Each number is 128 + 32 x the weight over the matrix's rms, rounded and kept within 0 to 255. Layers, rows and columns count from 0. Numbers have three digits each.

# down: layer 12 MLP down (transposed), 2304x576, rms 0.0494, rows 1725-1793, columns 192-287
# up: layer 12 MLP up, 2304x576, rms 0.0529, rows 1726-1794, columns 192-287
down1725:121216148115120165109115069123156217174106129136113138122109155151162126145132153101152103137148072196170153156120145180120180108132098159138096120082169073140098137069139117172084119110149116097137071186062129146160083116064122087105061108114123121122163133148117051117140150174059122119
up1726:127121142173135156192118091091142090116103144108126111139084101115204032119141071135111116133075088122073145111155127158079094152124081093072187189167060157193131133087079152156091116106123135164082124101133085107106109127185166106176166190126196143103190145119100176149131137177077137097
down1726:122136156062150165133153174135171073144165107171181140033112135190125107097117129059135086185096070152140082124146150162131138142135090140117146117112162098158120166104128092147170183124076107182042085169146090113131112107163167093133132067108143144136135140185126190101159125079062121129
up1727:126180135129145117182131113124093181140139127152096085182055096128173115165147083125155153125160124158141101080147094167085067143105127159160129127138104086101177104084170141183121096109149170142173198113184151089168161133165144155163142116132123110090090143120152095102139124182151147095
down1727:071092138095112152141133175094145093132161059120168105177192113130152123126070082142109123115086135123081101128133136126159106134105167098100152165108107168081151162199157122095134079094104089150092131171147087090181073127101138138064141123163083106107165115164072131145118097112095088141
up1728:101140107113084129117177142127075057108161108086132090105138068152154136168129125120111152100162171179080123117153128100074194145115180119083140127175155064116093150160137111109084159118078126112121109171086136136103184133088157122173090130142145103129140083159135108136082098134138182116
down1728:128124123096099152141136119138064167040114113131140130085146173135132122097107107111138102106122106117090139145118121173191153104073150142154143090153066087130179181150140151138125094156108133061111165122059101134153121130147178169129132142105101126168155134087120090151105099137122164168
up1729:096154126154190087094073125211119125063198139145133113105117089132185161108117140145216162134129117070088133185125117185118128160078137170137131127117117140090130156120111146115121137111094138161090128129131107108145129160176089101121137177088176113028078079126100157128075094152102138130
down1729:148139164120178189104145157163102104086144132094162163109133134169132126084157127101132057101135121160169138114117137118111121122065112130175132105109161163160150098156119053191098118157126115051153104111144112138155152133166089183178178155095105123119125066099095203171115099066119148145
up1730:107161120142202140084131195099147148073078155152102127094176143130154153089167154155144173136151164140133112118151136108100181172130112140113104125149137135113113116124103085136082112130129162134087112167091126161177094200103080126090088197131134111099080095109106066147110150131167173133
down1730:134104122109139151084199135149084099147133092125179145066117132114144108162104106134119107133113082052085175137124138068147100138131122178110113166159116147117194129078106138169150165091081143148156173185129107131093122092115127146114126091169114105174209176108145178096106125109145069164
up1731:122174103135118114128171149147073139126128118144092156091110121075192153088136160077164102106153102149170096144124145119152182149090150161144152163132156115196140139120103131118167114074155149101061185123087059107161159126077116126032024161138107098122120142147130136119103115139116121101
down1731:100170162152165150130087147139119153119191100151165135168149114134217137111104152206153149122167155096089084095178193138215073125122120130125119080110178203158208145138076153135176123154137121125092115156180165119164105152144073105120135149102113159136086131108179059144079086073072179118
up1732:082116099163164104133136174109095102066173132125114106133094138179157150142094139093107090148105159132153123120138098107115140122192088140133084125141074099118113116127164178172088087095156128166139146159171103111141160126173103123129136192128118134090152109079167133095081159081120180052
down1732:105092070153123081136170151142159098128077167125076147153161110190189138120134142149088155151156139109091076147087110159181118121129123156152112108145159144083191144168127127107130145157163152180109177149117095138066112106090126181152080146151099192125163111076149142105103121122194193086
up1733:114142129129109193135133081135138084111113113115153132099094140155082105243166119133158085131102199128111095096124164102147112131080136138137123189094121105121240165162175096195109072132115099061128109117111188109111135103082143105127098106126175165162170130148163153146172179160080105142
down1733:132130160142157141205114188178105141119125198117129121163130130124134109177119181135071155082126076107092118131105171129040077105075165105175098094138116083090157123048168116180134064131162123084148083178145116144110101106168134171161106116114137120091183138155094128150107176156106117159
up1734:136167156132192128084085161146143080086120154138118128137172163133145125131130151138168158085112047143119106083155095133080200177148107156138109166157125127140073147133120105101130138122110151143153094116153154149079167159124089129113149131136105093067117105063098187113119149115144169128
down1734:123113089080096168136103151182124131170146102140107148114121161088147109132128139124157157163101159116122127141191147071092140163077114106112136129116113189126173160136115099116133149117116124126178159121098077105053135074121147157133137119113123115180154112160170107113103185106116141095
up1735:159098165122088125125135102064089096148163151088121129130113070167187151110161089132151145182102103118124142133131165127115166068102063196072062117181142164094192126112179134188087124114091208178136071117192087132134222150123190083130067133116194143120162102091189142089143117108100139080
down1735:167122117113076085191122103131153132148128093143126124150137083073181135137070183127078156179122072105124152108115098163096126083103124127126097110182184094154204169101147157085090075063186113155126130100125143181154152129123065155144105104117133142124143126076115152146093107152140137097
up1736:111135161120079044094123102057077135081115123130117156109184097131132151148080111144140177114080129127114100122144109095162124121123095135155104140120107093144112193130085087131161135112137141096131123157159094187122170148159152082074106101080074147128074065143129113149107113114101104117
down1736:120109097180097144183128172170141145154158155125111104144118161106111177144144117166149110132101126144107069129108084212107103163187118096125103098165082116142180112157173069112091157142089142111187141103156193157148145199131091172164113138158154107157107168113077106133103120103141085175
up1737:105098164082078109169135147131154148089116131127166129180089127153164115150108094147156095133051155133114139130125133107072117134085150161128080133119104123129158114131080111119104086132111136090137114172129134158121094085098101118168089095149105132147133111152123114126144126172109150070
down1737:139196140141161131126119105139182169124168159054116118120102113106125089083111136134081099162145115099131103144111172140144177100172141135138202111131085156146090142129104135170199133127169103170128125042161131149104137132159101090133129184143160138108118185081104171161144115086095115184
up1738:134105156114112126104153090080105109129136111082119150051049148145158156096087073127108178123163157131118114143190064200127102083185130149105099111122130115154148133066165123146104165091149157157141111130100148135103077073130144124136085146123148128083143117107192146051204130162095124087
down1738:130131103176131159084219121107145099195101055127116105132180143122106089108133114121137179120115136157214097107132101122101113091148107113096137181076124073152101134112129169144136186154136117165162144105147125116053133132131085085144159159135121143109187166150146102151152139150084108156
up1739:146082146089197109105130098120134127171146171111204112142105138098169160102140089111110158088127161150181149141149111098138100133165150138108167122150113196158163157158122134154190113137150127119095143122111054132078115147139156136145150134108139125092191187083117199200163095050102145147
down1739:125111130137124073171147113163122116074120123152117149132077114082092124127112166076142072155147128063141148145132129134095116130151117158108094161134154138175127066172168122121111121087197112192121149151126140138114150105055153074162137069158092158098097077138127160166079145081111129136
up1740:142167132120132109137161153034127145078168136157066134154109110135139147133139139152121135089146117120151088159174033127128104099157099118143114150143136139158119194142153132069155117154115111085086168165149156107138109109159111171128114163138161165074130063097148098140122080169102095122
down1740:127113108116147164106135166144178158098101133098159124163089175107085139108099160098094124121050066109129142153158123209075158145147155189171052137101104102153108144111098130077101165170118128136154134131101114113125142150073102152104116120114090111055134159085110147151117117173142073140
up1741:086132102126118089111064098119096117095144105168116103077105133065167064108174107137151198099166068113158139143156134133091119100178112176128085126128121098207162155105153117107127121116131134111153089129113122091104124126106126099137075154153106091089085074133113102143134098128149141124
down1741:116166178126121117141128135118123108163092150102124093121126172159082114063139099191119132074143160143149115141130120111179108150162114108089110101121153086094104086155145131115130128133074098145134152143109140125122094149111186121149105147169151184142140091210164100081102138101118144094
up1742:113128100111184134106153200113173039132093086101119116136137131180123115128083134154152124089114119088103052152177099172095123164089130146129172136133092100148110138103085128149138145081064139115095133151104095150126099160158230149164106080110088134147142106116107110125122139151127160136
down1742:210105131126121133143126091125125155162171050121122117088085100077137125127108025159157139150084132119045066121102137119149094121169134118112132147139106143105135074091117088066147160138070147183166144175122144101149141090129087092129123078191127101081107175081118117151099129174158103147
up1743:085092132140111085108102168134149111074109137104103127112116107147138065204132143178153155172118106163157146130149161136113184145115101153123130152148098171121094078159097099154112080142130132145089160159111159138085107122162105077173137113126120080157134163129064118074146142138100115103
down1743:137194121170118158120158142176218146160146089128081085169094121099167157082124149147117090118107132095117110163107088094148127131165117159148103174130054111131112090126124069110133186086038101081158147090138176116100103121149047101112143160121129107158156125130133135159096157137095131080
up1744:121166126080129154144083134099152177093129108171128110084093107082146107133093114077152189082126152167149073139155058089040116127153042198133149115156080109186096125061142151116125128097114133139119146164128107118180140185131173132087056119102168128150105074135133153133117054148116096113
down1744:129149095150099088209130145163132122179074207164076177127154087119139145138130144070164127165177114146185076160234119126099071155125067157140211125105123105125073098145150117186157135131117125198068104137132140090103181085138137165131070170210131177106177135157169172152076123081080192128
up1745:119117166147075131062054137117140129140119142110128089149135049129121169090166065156130116166138108097188084146164088103093125135132102083141164163132135107124155068142150118175094154172107119046140158083125120133131183140130191067108091146158123153123175132104111169108167116158150075140
down1745:097159119094048170136116149154136120126094133148103134137097123120101111103080130103140082088159097151099121182106116070087104192132143142170124129177064167092150111063164074108082118084112078098143148154083092087123111125151148130093113149142116111210168124159192159126184155186125121157
up1746:131162026122229124161100098179142036065107077140122104109160126094169127100160146135111127126136137142131052099119172089099090206165136122143143091148116092133143137162122108153083075164084145090104096107175127154125135084136046197176072105137121154114121095097141131084172128091112133118
down1746:134106123121160155168143088190161068078123151107144156117147127161136114060147096125145148197117097125145147135136127084124102157218206077165131148118089170092138076129147154106136171123083085160117114183118216121123132119197118114135104169158130133072158118132091165071058130157145157196
up1747:122092136124167134176101092143152119195143130108088116138181103119150070118078149159142085097123142165168117146149143082078087079143159126122129175140057126123085149150197132121115094116106078134138111197142151128124181188113125115095126107168164143122144130124124178189112097104102116093
down1747:112108050142053137123134101140146078091144173146082131146100097138072091148120159077119102122127082127170174133162112132129145120186155128171153156136099112185137119169143110150168078109128112173126176158130109111153149119150125093108124111158122194152092099140141188161138104078195152137
up1748:132149127158131113093110173146145093102106145113113096162120076078178123112166127130173153136172107132178116147135100131137088105164100172117132147136093159129131108126165139132139130153106116138196116137120128163141087123082163113070183161144076118106175134110120167102096094100115158119
down1748:138162052163114116151126134109155101071070094119142137170065123099133188121202133124118144133178125139140132140138126166098117107142153134076210080154136143066131135136105137108157158150112077145094116155149184144098103132150151097115160109115092122154168071110118085110107166165132145130
up1749:117155135093133127092144097067101115101143147103131128165147120134145086109137109110121097169119131159248054136099098164146106178143162129152097135088166170103124158110142134100141118185089124170084150136132107108172151172131136099143128120094117164128105127186142102140123186136141150170
down1749:113123141074110102141189195136190128112150165136118118078140161147103156111125095144203158161110132141118112148168152078168145132062161150176138156127084050096102152197113138182154098098100119128090117131125136112094064152079106143111108082158142088056153157162100098139125079142141104157
up1750:110124120077153159142122112148115092164092123029071179057179144167129092137106116154177128154143098192176138163205096152148091118137087113144121137079134082147146100083080078128176153120163184153103139159166109122146136186166172187122131103133092110125071129106079095075192178126099110097
down1750:119137139081119150071100136127203128166096152117140170122120095097144138055095102152132070070101119147161195126089138197176223147078186135124104090106123103128113126137130112091077132115173182106088119143148076112114160043115175127141200080151081138167146135160060117088172134123107122153
up1751:155129134093081078054138140124088116141106176022147107153109114092136081124130095098143136166093087133151075110168078044134161163104149128137191117145146096138135089154132134131095189114069091102132111107166133141215165107151110144092141148112177137082139178077154092137132190130094111149
down1751:142044105154120174132075155195118167128161148131081205175149132110100100119145105092123161180128124114175125179064159137162138135160132142104142093129128127180157180152102134107146087139152136070045140195086162107183175090131155106196109144167164167187163176130197144146104139142181113122
up1752:165121126174093087113150141092093131129101090094140110138116188140156107167175149148197109114141178125134139150206082184075101146116157103124168188128110213135091094103141069126128092054149089105130078140160094152147137118116149145115085230097143149099098147181131128171101167189081133152
down1752:100105159182140093082174159103142089145173167156119163151143059110132136120077091101176128092125101194138080081116156097125118057106089151123134139152104148139147100128119142158108119164153189103181137086173101189088111129115105096103113130065130155148122158209173131142121102112124129067
up1753:071108134090138113117183150112086168150160107189124139096096086066120165125179115123137157157060143114101154095181173135129104146124058137091104132131135115110165092130118060119147101136178143126127103131132086131164174080166111108134108117138154171195080091134119173146181139165125119131
down1753:172126154130155110179106138147133105110083129078155184121176052145108184078155152175109139177169142155159101138174158100129096129122119153150085135204130146100086112134089121096159180097090139071199142188094111150113123159171098167200089113155149185172117141178136152125093141147163076066
up1754:137133144104085127115139158090079095101147156060089076147198082112181103129164123181129137121156205158102119162166081124128104119133164156168068114133132118131111123137140148144150097087132166087134181129127168111142168097061134102106091191122141143130194171145107157091098147143114104136
down1754:109148145174096130082149138198162167134113134145100144129142104122160131133099143146186113171138116129058102105079124109113101129126108082136105107151155117068173147149183101116157105157185071116109137086176159129168126157124104179143170135181110129039134147092104086118103156143130131076
up1755:150082157053145106168147107118120163154180100120133086101135094121110115095098111095218156160110147183217110137137140172133139118123115131096005093134078115145084107089042144137163115144116178174203123106198086075113179124108140130157122075136082138211137137065132181146076012150113145136
down1755:128158178118202136130139127120110079159177132138173218130173101131147111137144104158122087154176153126067053201136174099056185113106127161137155186077110161089087106165180145078091144173118099119116098135128157126133129150116120098118085106148159150180149146153059122141104115134131131112
up1756:134156142103102129094057089126113093145131142060098133083127159130110149117126107103110126130136171160103187070209095129140173112126137127062143121147138174112129149107131137156144096159180121166127120111160103132108125156130121111132095126147155144111126092111081099156130082134141112128
down1756:121150168152121090187140199161085125106145127089083105108097093097171086070089145080129069117074113138120128158142118109099140175111112105156061092118100142121130114139133060156127110136111128092149114109078128139096169159112104163124151195151199075120170095101114161125132134182109133125
up1757:131122156136112174055141135153123121127125124091142096159114114134126115140117114127118149141163163145122126082140156168081161116092127126129086125128094124093136156168139114135160040128129147160100087153162142171118170108109120152105137117172100169063085125155095139128130152145105091066
down1757:088116142108084098132080127102062096127116136117091127094071068063083148094137140081102112179135140126124167092131124087094173119113130124150147106141121193108104042175126112142126180128187083183188103072142151157121075126144148155115153133125156078122123115105129094151132136138098070057
up1758:135120090161088107127103084088121132030110101109131136132128097138101150170080177122188214148156099122070149147134110161135139122134087138105123167095132096076109179061113069157126126136138130122109119104165172122125156159142087123146108130149111165112154102177212185154137167107133116135
down1758:126048126177147126107218192119160170145150120184100163085116119155088152146088160059148147223119140228125108168105114148088111123141130058097124175110158100068138086113142115087079140082168131145111182122172135167126141122040130120218145154125080169131146155161137106154157149171128122183
up1759:137178193070127157171141123144061172131201111122131114141066071174152107121148132138134144154117155086136126154113147132111115145181151097168052160091078143085121114115104064092113131092133121169146116148173082131144185131087118110152096098169131129131097141143100178097137153135140140105
down1759:135116149157150108151185086177101105161131118141157197123108132115165139086116141175117147235146123105099132100134140145178087105132155084159095167113109105125128067114107131109193173140124144097141171137152131086120150101120120113121107135137151165110156134170195179104157136152158163125
up1760:153167144122124184169120140068148108113114080094148126090152126082132167133123143114190192137151125221083150126065104130055124151120070145112136163174071129142124150142173115115089107120058159114133085119127061121103157163214081098077047094167117129136060124115052152222091093184105114075
down1760:093125121119125070144134137107080087119067109083133152094127138176135147077120128126095153124151149093146185140126164117130126176101129175107098092103149096101134124189126116114146125124103156135110098119105081062105074129138157140140169072113124130193129148029064182145152167179136125168
up1761:110131136080146059091122113118123135090119125123114089052120154097185095083099088130139099201125150073131122166142134128109111132116126130100126135169093114179090115095154034110094179060125138113132082116107112163135119142114158108166096121091155128135063062139150132143097114136110132134
down1761:080127177089156132119106101167130179107116072102122135111131186137177196169063128113136057069182150117195106163116128142148140121118122076098149153110116161161116129159138110060101118062114154122165115140158106101175146080109160152112121083120131123118128104164143111151091108152128137148
up1762:155161146051166155127104136136152141097176166083124068123181094130121092222157111134175166116087094123162164113085096116143118126161147125123120160105137117131151136091123118148106045144158112191093160151109094170151113141164133190126137148120161145102109167143205124113097116124125101078
down1762:084146080101118104114105128162125101167104160151200128131161147094162121159107072152138162190154135106133151132174150131167085121118146160170106033173198129090159110138168140153167143106112140137175120081124098083128177121120120138095190186137123108127116138140112059156162099157130101125
up1763:120133100134183149169133163147118108067126173163097129057137143107122158119153117163083152107123127142102109197085106154139156155156103110118130138099080151176098078167158109123147104075084163142125134104147126137109193111187176113075140165160159122114143098059148189111144107099078156121
down1763:120075148110129120137088124143158118143123126081096144156148163133156112135117143104075122136115124166125168100138161141121189116138143084115170128116105131121112116110094154172143184193126083096119132126096117149121153153131159128154177060131145146123128112119069181127129074170130094117
up1764:077123159129160103099076110124129129170097116101187125077156136195112147176151148161132151145162093139158079131159170147035163115172118125110172119077142120102138118167160104138169100107121129121066132103143096161156128102127147144110126097113102126095101107130201098143145132085134172092
down1764:171153135075092157149111115124070149172144094133170126128105105128134148155142172110095122125148125052172137134130088181135133048098090179129121046070131092109190189120117166142159113080097126112115108130153128106077138150085108185143155200078121093082148065159118133067136109111179096115
up1765:121168142136079145070077169059084102138143129117173154126109098153118133206149068170132134106123129121133101155141174143135159146117083111104109180143136197174088136108113092143093157121111148078129139123103137123118139145092140122149108125118135100172129062125113090072142150162038110120
down1765:126131115135173118137141169116128156140146106145164162096140146061127112118109125105121122086168122098124105131145149148106090124133162123183172091124162142139098138173103156090179133132102097128137105161075121136089158162088157100213146108162136130090108139102157159144149110110152127096
up1766:113118189106115126071169068106177182131235149122093117148144153135153099179062138158159121097152121115117124149142136127154136120104120118151168115158161138131119133088156084138137060143149077152015138153179130154126114142119109106114109140115073157073063156112104132151105111095139161156
down1766:129136139188138120105117135149142096137152167165117108107107120129152117067141165140103088126161099148156142188147108146153119106166131118107088146158143162158090104107074212049067110161115143152170111111075105118085133039126154157093113130105194154091149129133121125149163142072127097111
up1767:089163123117149077156110078135115110131109170122132109138108076123105110129101086169149080126120138119142152175137120136110128089146075171123148180189141174158131104130120101148173137091147094117087118126143119114141191163153149084082126126105168144116082118095161112109190123131073157080
down1767:088163122169140129151081084110110132104154204132105147123120154114104123162115159120176124087115145165167147129135161095121158135106173131152138160148067144103095148113092134125149115117164126103146179125135116099131154128106137160117070147067114114142127125107154167140121114160079128099
up1768:128086110124131114098135117094123162121189059146159128119165121183113107142102139153129105216078118188085106118114094104089062083140122169116096127161160112158166101139146122111081097181133154096067100136043158080211149120108195153146101103187118129159092135062140106120098133137092122097
down1768:150114139181131129099116145109135122061126146157162117130098170123133123158060122150160113129143096158182139118108124094134064100150147140204174165158095166111165129164110148106137166117164189163180161175128149102129146162109118103158145086110108090144112127111143137113146126112107088117
up1769:142096132146119125110171089137150142123175182060134127162068125116138124125181108128126135116119149142138105132155143117054137137197066121139113150125120148140126128105141038135078127051086153121134088158216150148151164126091157148133160147166132119092117091120108154097143134109066202093
down1769:082162104141153120120105116097111156136139138159087152138088104131182116135135148127141160139150090116171108109110091135162111133101166193145125145112139161136105106112181089064111101129102138120185158151129139125113180168091155148148095124109075124152120141173151142120112135152106118143
up1770:105101134188141147128145194182142116051126129150183135136145118068139157190152160111157106154125180103155148117129170163102185081138117106160058141135146123144162138130129129165094106119114146090126065168130101083125149082163163155147134113134092059095121097063114155111100108111144119086
down1770:164113067107091187091124119099198127173150084064145112085083161201151087104102203189180166104086142090104170091092132120115159143152109172110178122131071153155092086104106048129066105119135129150171074109114080111082177077130158158100062151140133095072095146058152147211075176142102161113
up1771:091127108176168140123148114089162129131137087103157157157120104142148165158137094027108145151090097118120088130143132113109130111088152094139071115162124176162118187111119149121118139142122053054136078119178084146183109157063111140155155089243141110181106202157066087125163074120141151067
down1771:156134073147075096123125156158121095196150196120129129152150205083077125088161162109162122091220054076127117148156158019129118136185128172112116152102120148113089184125147134202142110098106104091181156123158132132152107087095113115139098164110114042100199111128110130093134079167163109203
up1772:106130153118153132135086111087170091081088112182099106158168111139174128101125119079150136155172145102146154180119077125130123106144203118135097151137113168203151111171188137148105090120136092127126065187158084132145150147197141132130100116110157101111114087030182087081215113113140105104
down1772:129113121089154097143147130120169166136178131171164122062117106103100133105087202086106112150127125147157170079155174085123107118142147210104171121150126118077107179139163182134105158088129189176110141135110095164175129130124159164160107174164154139144136152181121115144137055057125115120
up1773:186141125162117172088092127157155143105155130063130126067176083082120131117105079114175159121188163139113069107104130160099146148102146153156119157114082143126073154144102115110130100104077114100110132126129040153131109174198148130155079111142052122151127130179081114153151137124100108098
down1773:126131135078076101076101107066165102110141177209077069040119126119154099101143118127127138042104093128140158111143125120090131158137152106135104120086089110104121135134198125113145148134115088119162135131080126115142106176119092088104042144099057085119123048130179133180165130109184166111
up1774:131164136137185075102148169072123183131116126144095125129093109135116158098121184145077164089097189156123121146126120186132200111160071129072164151114092099117156143121122098117096129152044182185119127173122080131161175177221123127095137134077159112173125141071169134083111124103137173121
down1774:120164082122189179078172116135160170138106109108184161119152098106151132120086155122125122125131106136132123158102131140167115112124168158148100113164064115180153120119093129110158146112129150122108127064145090107135117110107128115127162084091145144140091092094126126099115097165148097096
up1775:036097152113121107171120133147161101124221095124114113028087112120160138189206081111127227113075200177145106168171161179129176122160140119081134122173143150177098149173191112113104069075132112166183050142085076189082181151125156149087164116147123099115142168157092083145152110151127131142
down1775:144107128124118131093149199086142199141126066086111160162113128148111105086138155091128117147130114099115167131179154110072060076143116156060147095075213135094126084132172115143124157082110126087143139156126176160101166082120097132131092140142113139116100161098093140118117069111105082117
up1776:080132142110190129103122145169100125145086116112130107088149121173150165151158138149130094089178177136124152167118169094070123125109099179082148096140100133130144099154126120109123098167085193073145119136163137145092124236180128127109132149179122104124188099088166112141114086121086135109
down1776:179115106154145135130142193137060150161095093104081138114158126143148116077091148119112157144140149129144136202145073137091118111125053112129063135134161097120125121131066145119111125191147136160105136130124175128148068120180113098057121093112138136122099174131092113143129149079150123091
up1777:141149170153138183118117130097122094092063141067097100134179133115138101132173167131206149125124141118121154116120148100100208117190085112111164107148117116128106105085148134223119101048094135156141143119163111140084139066214121162036069132090154091138143142093060189149124117092121159074
down1777:160101126150178152122140136145105141118083092195137061121131092103155172147165145134123127187115101135120017105084139119114121164163123128160116130164084159157116098134171119161172054163107129155090107063167117105149092173140106147064150069093122141163145095137142094159108146163085117100
up1778:124098102090165135143165098114168077108117105130085137111114143168126103122121177151069127172126125187160127117165125166143101105132139106098152142114098184117198141133106104140144155141106080081146127125112135108155128125102196141123094137137135147142176152130123099130104145118101164162
down1778:112105188123075078118186106171132137103143093119146151105101146164162089164157147095177094058152155142111085133147162190105106092168131086135133051108089136109184144092092156163104102110121187150153112154087146102134135134097167137091142105133129148179186092162103149113177114139118141100
up1779:142085106074123124136165065135148089110158115149138114130110157169108121174163124161141130142078123137157140145080123099025091131118108100115072192129137184118218187103062090116132133075122077083145134148149068101138160133145171130132123114087107207131079133107141106092079074169072142147
down1779:128108144081098129085135153123094117086085092188173149108145130137147080138134125088083138114175134128142146148113126132128129131128129154091128169067142111112116143104063088142103103115122126165172124087086078160133128103127167150167128105093059168077056106105123122122106112186111128132
up1780:092078130117165157131109128145107122134092150083132119090081118130112116097154120142041116166167165145104105153132108192149071128124113099085126089129098182193153179100106173164096110178133163139055093124129114196183153138115137154117165170149131163124108119130162156141118111070095084126
down1780:094128080132122125122127077123153166111154075141099114168145085115085178082151081151091089155123123144133183146114097093131055129100125121100072119092201153088150122105165126158111165214172162107158094117099121153133160123152089149138113126103138174157083164099146122128143086149084133154
up1781:086110191151157064084161087151153064082172172184012136162152089191149149198134119161156170195119193097131053178115179091106111177153113146131097132086138144164185166102133134157118117119104124129093116142196113158105163083165106089092102143170132152146124126106100099120140128094102118154
down1781:140176105111217067156176073158175136190091136147170111176117126094100073130122109105149102097148189125180131155179103084116136118147116137111085079115093111148151119162157095139127191167144138095083068139156094166109130176121085118126117201116150136088143150117084104130136033147143125158
up1782:106119173164122055135148144163089081164153060121066096115125112086121115114154147151153120111121146164174139115107139119157131037180097221136125151080156134173123079091112153184134106138074113104124140108142128133159138130172149120079137175135138114123081176139165098155173123123128147131
down1782:118142124131154156078093090153123154131120095091125138142104168165136193123145097185111108118131167158108109133155109054169157165130128102115088152170169060142168072157132161139135138115140087145071082140118133134124185116142137122089138135094124121147093133177089156179120096133157144186
up1783:126142135122157076174133093066133139177061138195144125162144165114161074095176138188135134076068139114121120178138144106150103099120062202109117131141127154171170164156135107077164057106154154144144104142109097116139119153186170135167130159187152159117143058145146123146164077159143056152
down1783:123135135118173154119099147067187152224068120132090137198127118102093083116113152169144166123073161096145104099125190097165132189159093087155109153096099121110165171075190103111200100065067089118078103149131116117101174170142168120167125131138118170124194107076163128160140126094128122185
up1784:133141131105119071118094077045104142188141121108169148149114154153126100154170112068137130178100128158116153117207096116132168123111039138136109116162149076136134166078079136180121160107090085167047071161075101150073165087149190124135161158084108110119080117124119139098177126155093130110
down1784:116069170161080136156102141135117121089104131143144136104113050141204118147124179138085122115143124083120139123106140098136119160173079172137107163100163131139088119117168151084128108151114094129182081051129194101127184086151154124176142145163083112185145110133148103112155148126158115186
up1785:073131134142205191073130152068070159113137121140097092145127140203112125130103125170128141136180120162139115117104119088046125079178123189149164145107116167136145122076153092154169160086100138119131123134200166210145077145080155122157146124201182130069134121153176181132183110094081113118
down1785:140110130138131103113162146118105140159153198097197083197114167117085073130172145140115090168119154115191069108096099139124106110124126087161107152118126079112093186127133158096145093120153166086171156157126176201091086104120087066167079102163157091094071143148132149165140187095155125175
up1786:121116140093136128102074102109100097173179104091065108101155135094081077051149162162126131117173102162094124096146132170121153129118142095093125125167135121080152086129140084076217067122045146094108137091132183108121144113118205110068008215181198129138114026121129156125153156055133212068
down1786:069152166143115098137100129069157059192120107144123149139125199109146133125143121082130125163126116213164177051136135148230145094127115114131138115106118106169194120147093038140164147133054170091120148104124198088157136108103165136109108171186090107131154150154137108126109136144078170161
up1787:166123141093114162132190157145133146139120167175120158185128124095081122088132046153120155138135140130153169113151122198152127166145085169156132125143109148108137121111178111189075077127155080106099165163120098123120102128089092123131125152113146086133112134151092142125146161114122179070
down1787:087108152063176116164136127161101137099168153138135078098106087216128038087133082174137161145105150134112146108122146139133129043109183094113121195147115103141118067111157130125137097139125070137091123174114123130127134146055137106110111144094152125089125177094128116125179064141161131127
up1788:117072088131182175090141089111129125099154139156145087103158155123139093066140141121082218146114172200161184111082124121123116129152103173012083168098140195164155148115070148118152122124108106167144093150177094181131143128153135114148137093115138153108097097103096171152124092099126120144
down1788:126080126103127149144146101127162171122169093116133115111109125125124131079136117148128140183131071170104141131191124150005114159112085108137068111128077133141136063086148133120131144056065079145114170166184170157176094112098144132166105136113105129134092123176181094188133095115101141145
up1789:149084116127107105154152135090115139151095141146157114112191095166129182060091097170095111152045165125145125112132096114087140093142087127112052221095132109081168145172163106121079138092045155118064141156112162180128153102174139075174133137119176107140061123116099104050110057113084138166
down1789:174047104155131125167157102150151169139120118137118121192142087128117171122118109128088094115107160145110071112172128075147036120077170176140108159112091129088117159110169088076113076095176118132130116108149134138102147105155137145129163097125049120137111095063154133108088099122112156070
up1790:143103143110124190105177143156094102092179108152133106165137118104121147084129126080104147218137116176155115117129140084167153175136128130115129171165037094141132172104177130180063114106144153172098179120080169135114152145116114133163105183151154109114190140067154129120138148107103130122
down1790:098099144178133152109094151146120200120140158133103154073108139080086116129098103135181138110136080119165171145108089111151110124129091099138110156150157086148103084068159145153152150134127041165119161166103088141103143147136108145126143116139144067159125148081128164160134143158105134079
up1791:119176159168170146105116152099099093125067128169097119075150057166102096082197088087166107156099125119113108166114108145172141121129097088128167121115148197120147077098090042160163163066163125153130084125170096126134099181113150155104102160166169130108130110110136151116165058133095151109
down1791:173109142169058113147130132178131175187128166151124076153129094102174138141146076104131089098089114082150150116181138118161079207090156135154044138109104126169104196150150084123147125114089102101154093048128114101151136177126187109036144120139160116156066121133133166172119089077112071208
up1792:134076148108114129097084192103141144206155107143169127127167089117124121156177114173135135101173148129147088140162121150148152120139099161192129135094089152180120060140165141085144171111188122140092160088187140130134139125125191142154131111120193112084110030117171126104189115101102127088
down1792:170111058134127144184138127150114065169156183150141133062117137075117108136208170132103094087155185141127149088193177099142181125152156172145165183077077156156053110059163053146099134159100130192124105164169150163123124038181115091108206094095157162124100207139048154144090163096138155161
up1793:050160179126111144106095173123106084136147144070144103169132082069142164136064063151075117168139174127203134117141126140128060093114114170145129123098142133120184174124125135164197145175138132139134099193101093146164166104129174130154184095090147140122124123135115113090147176104114122147
down1793:122086145149164095116155105094142120088131117146120156099137082089125145074118083074135158140121125109187164090143145104149129097103074170185109157179109163114132107167069138131067154119124170177172062096104109162041170120132160141155180188141117184184079098159087138148135140148163101090
up1794:113096164134092149096071113123138171122073125115165072169061114142186152141110133153081063145178109120151167115142150163110137164166057197112182160129117166091140170131094091163121106108095170128131074102164158104154187130119187133165098114164113148094058143133134085145106095135131163084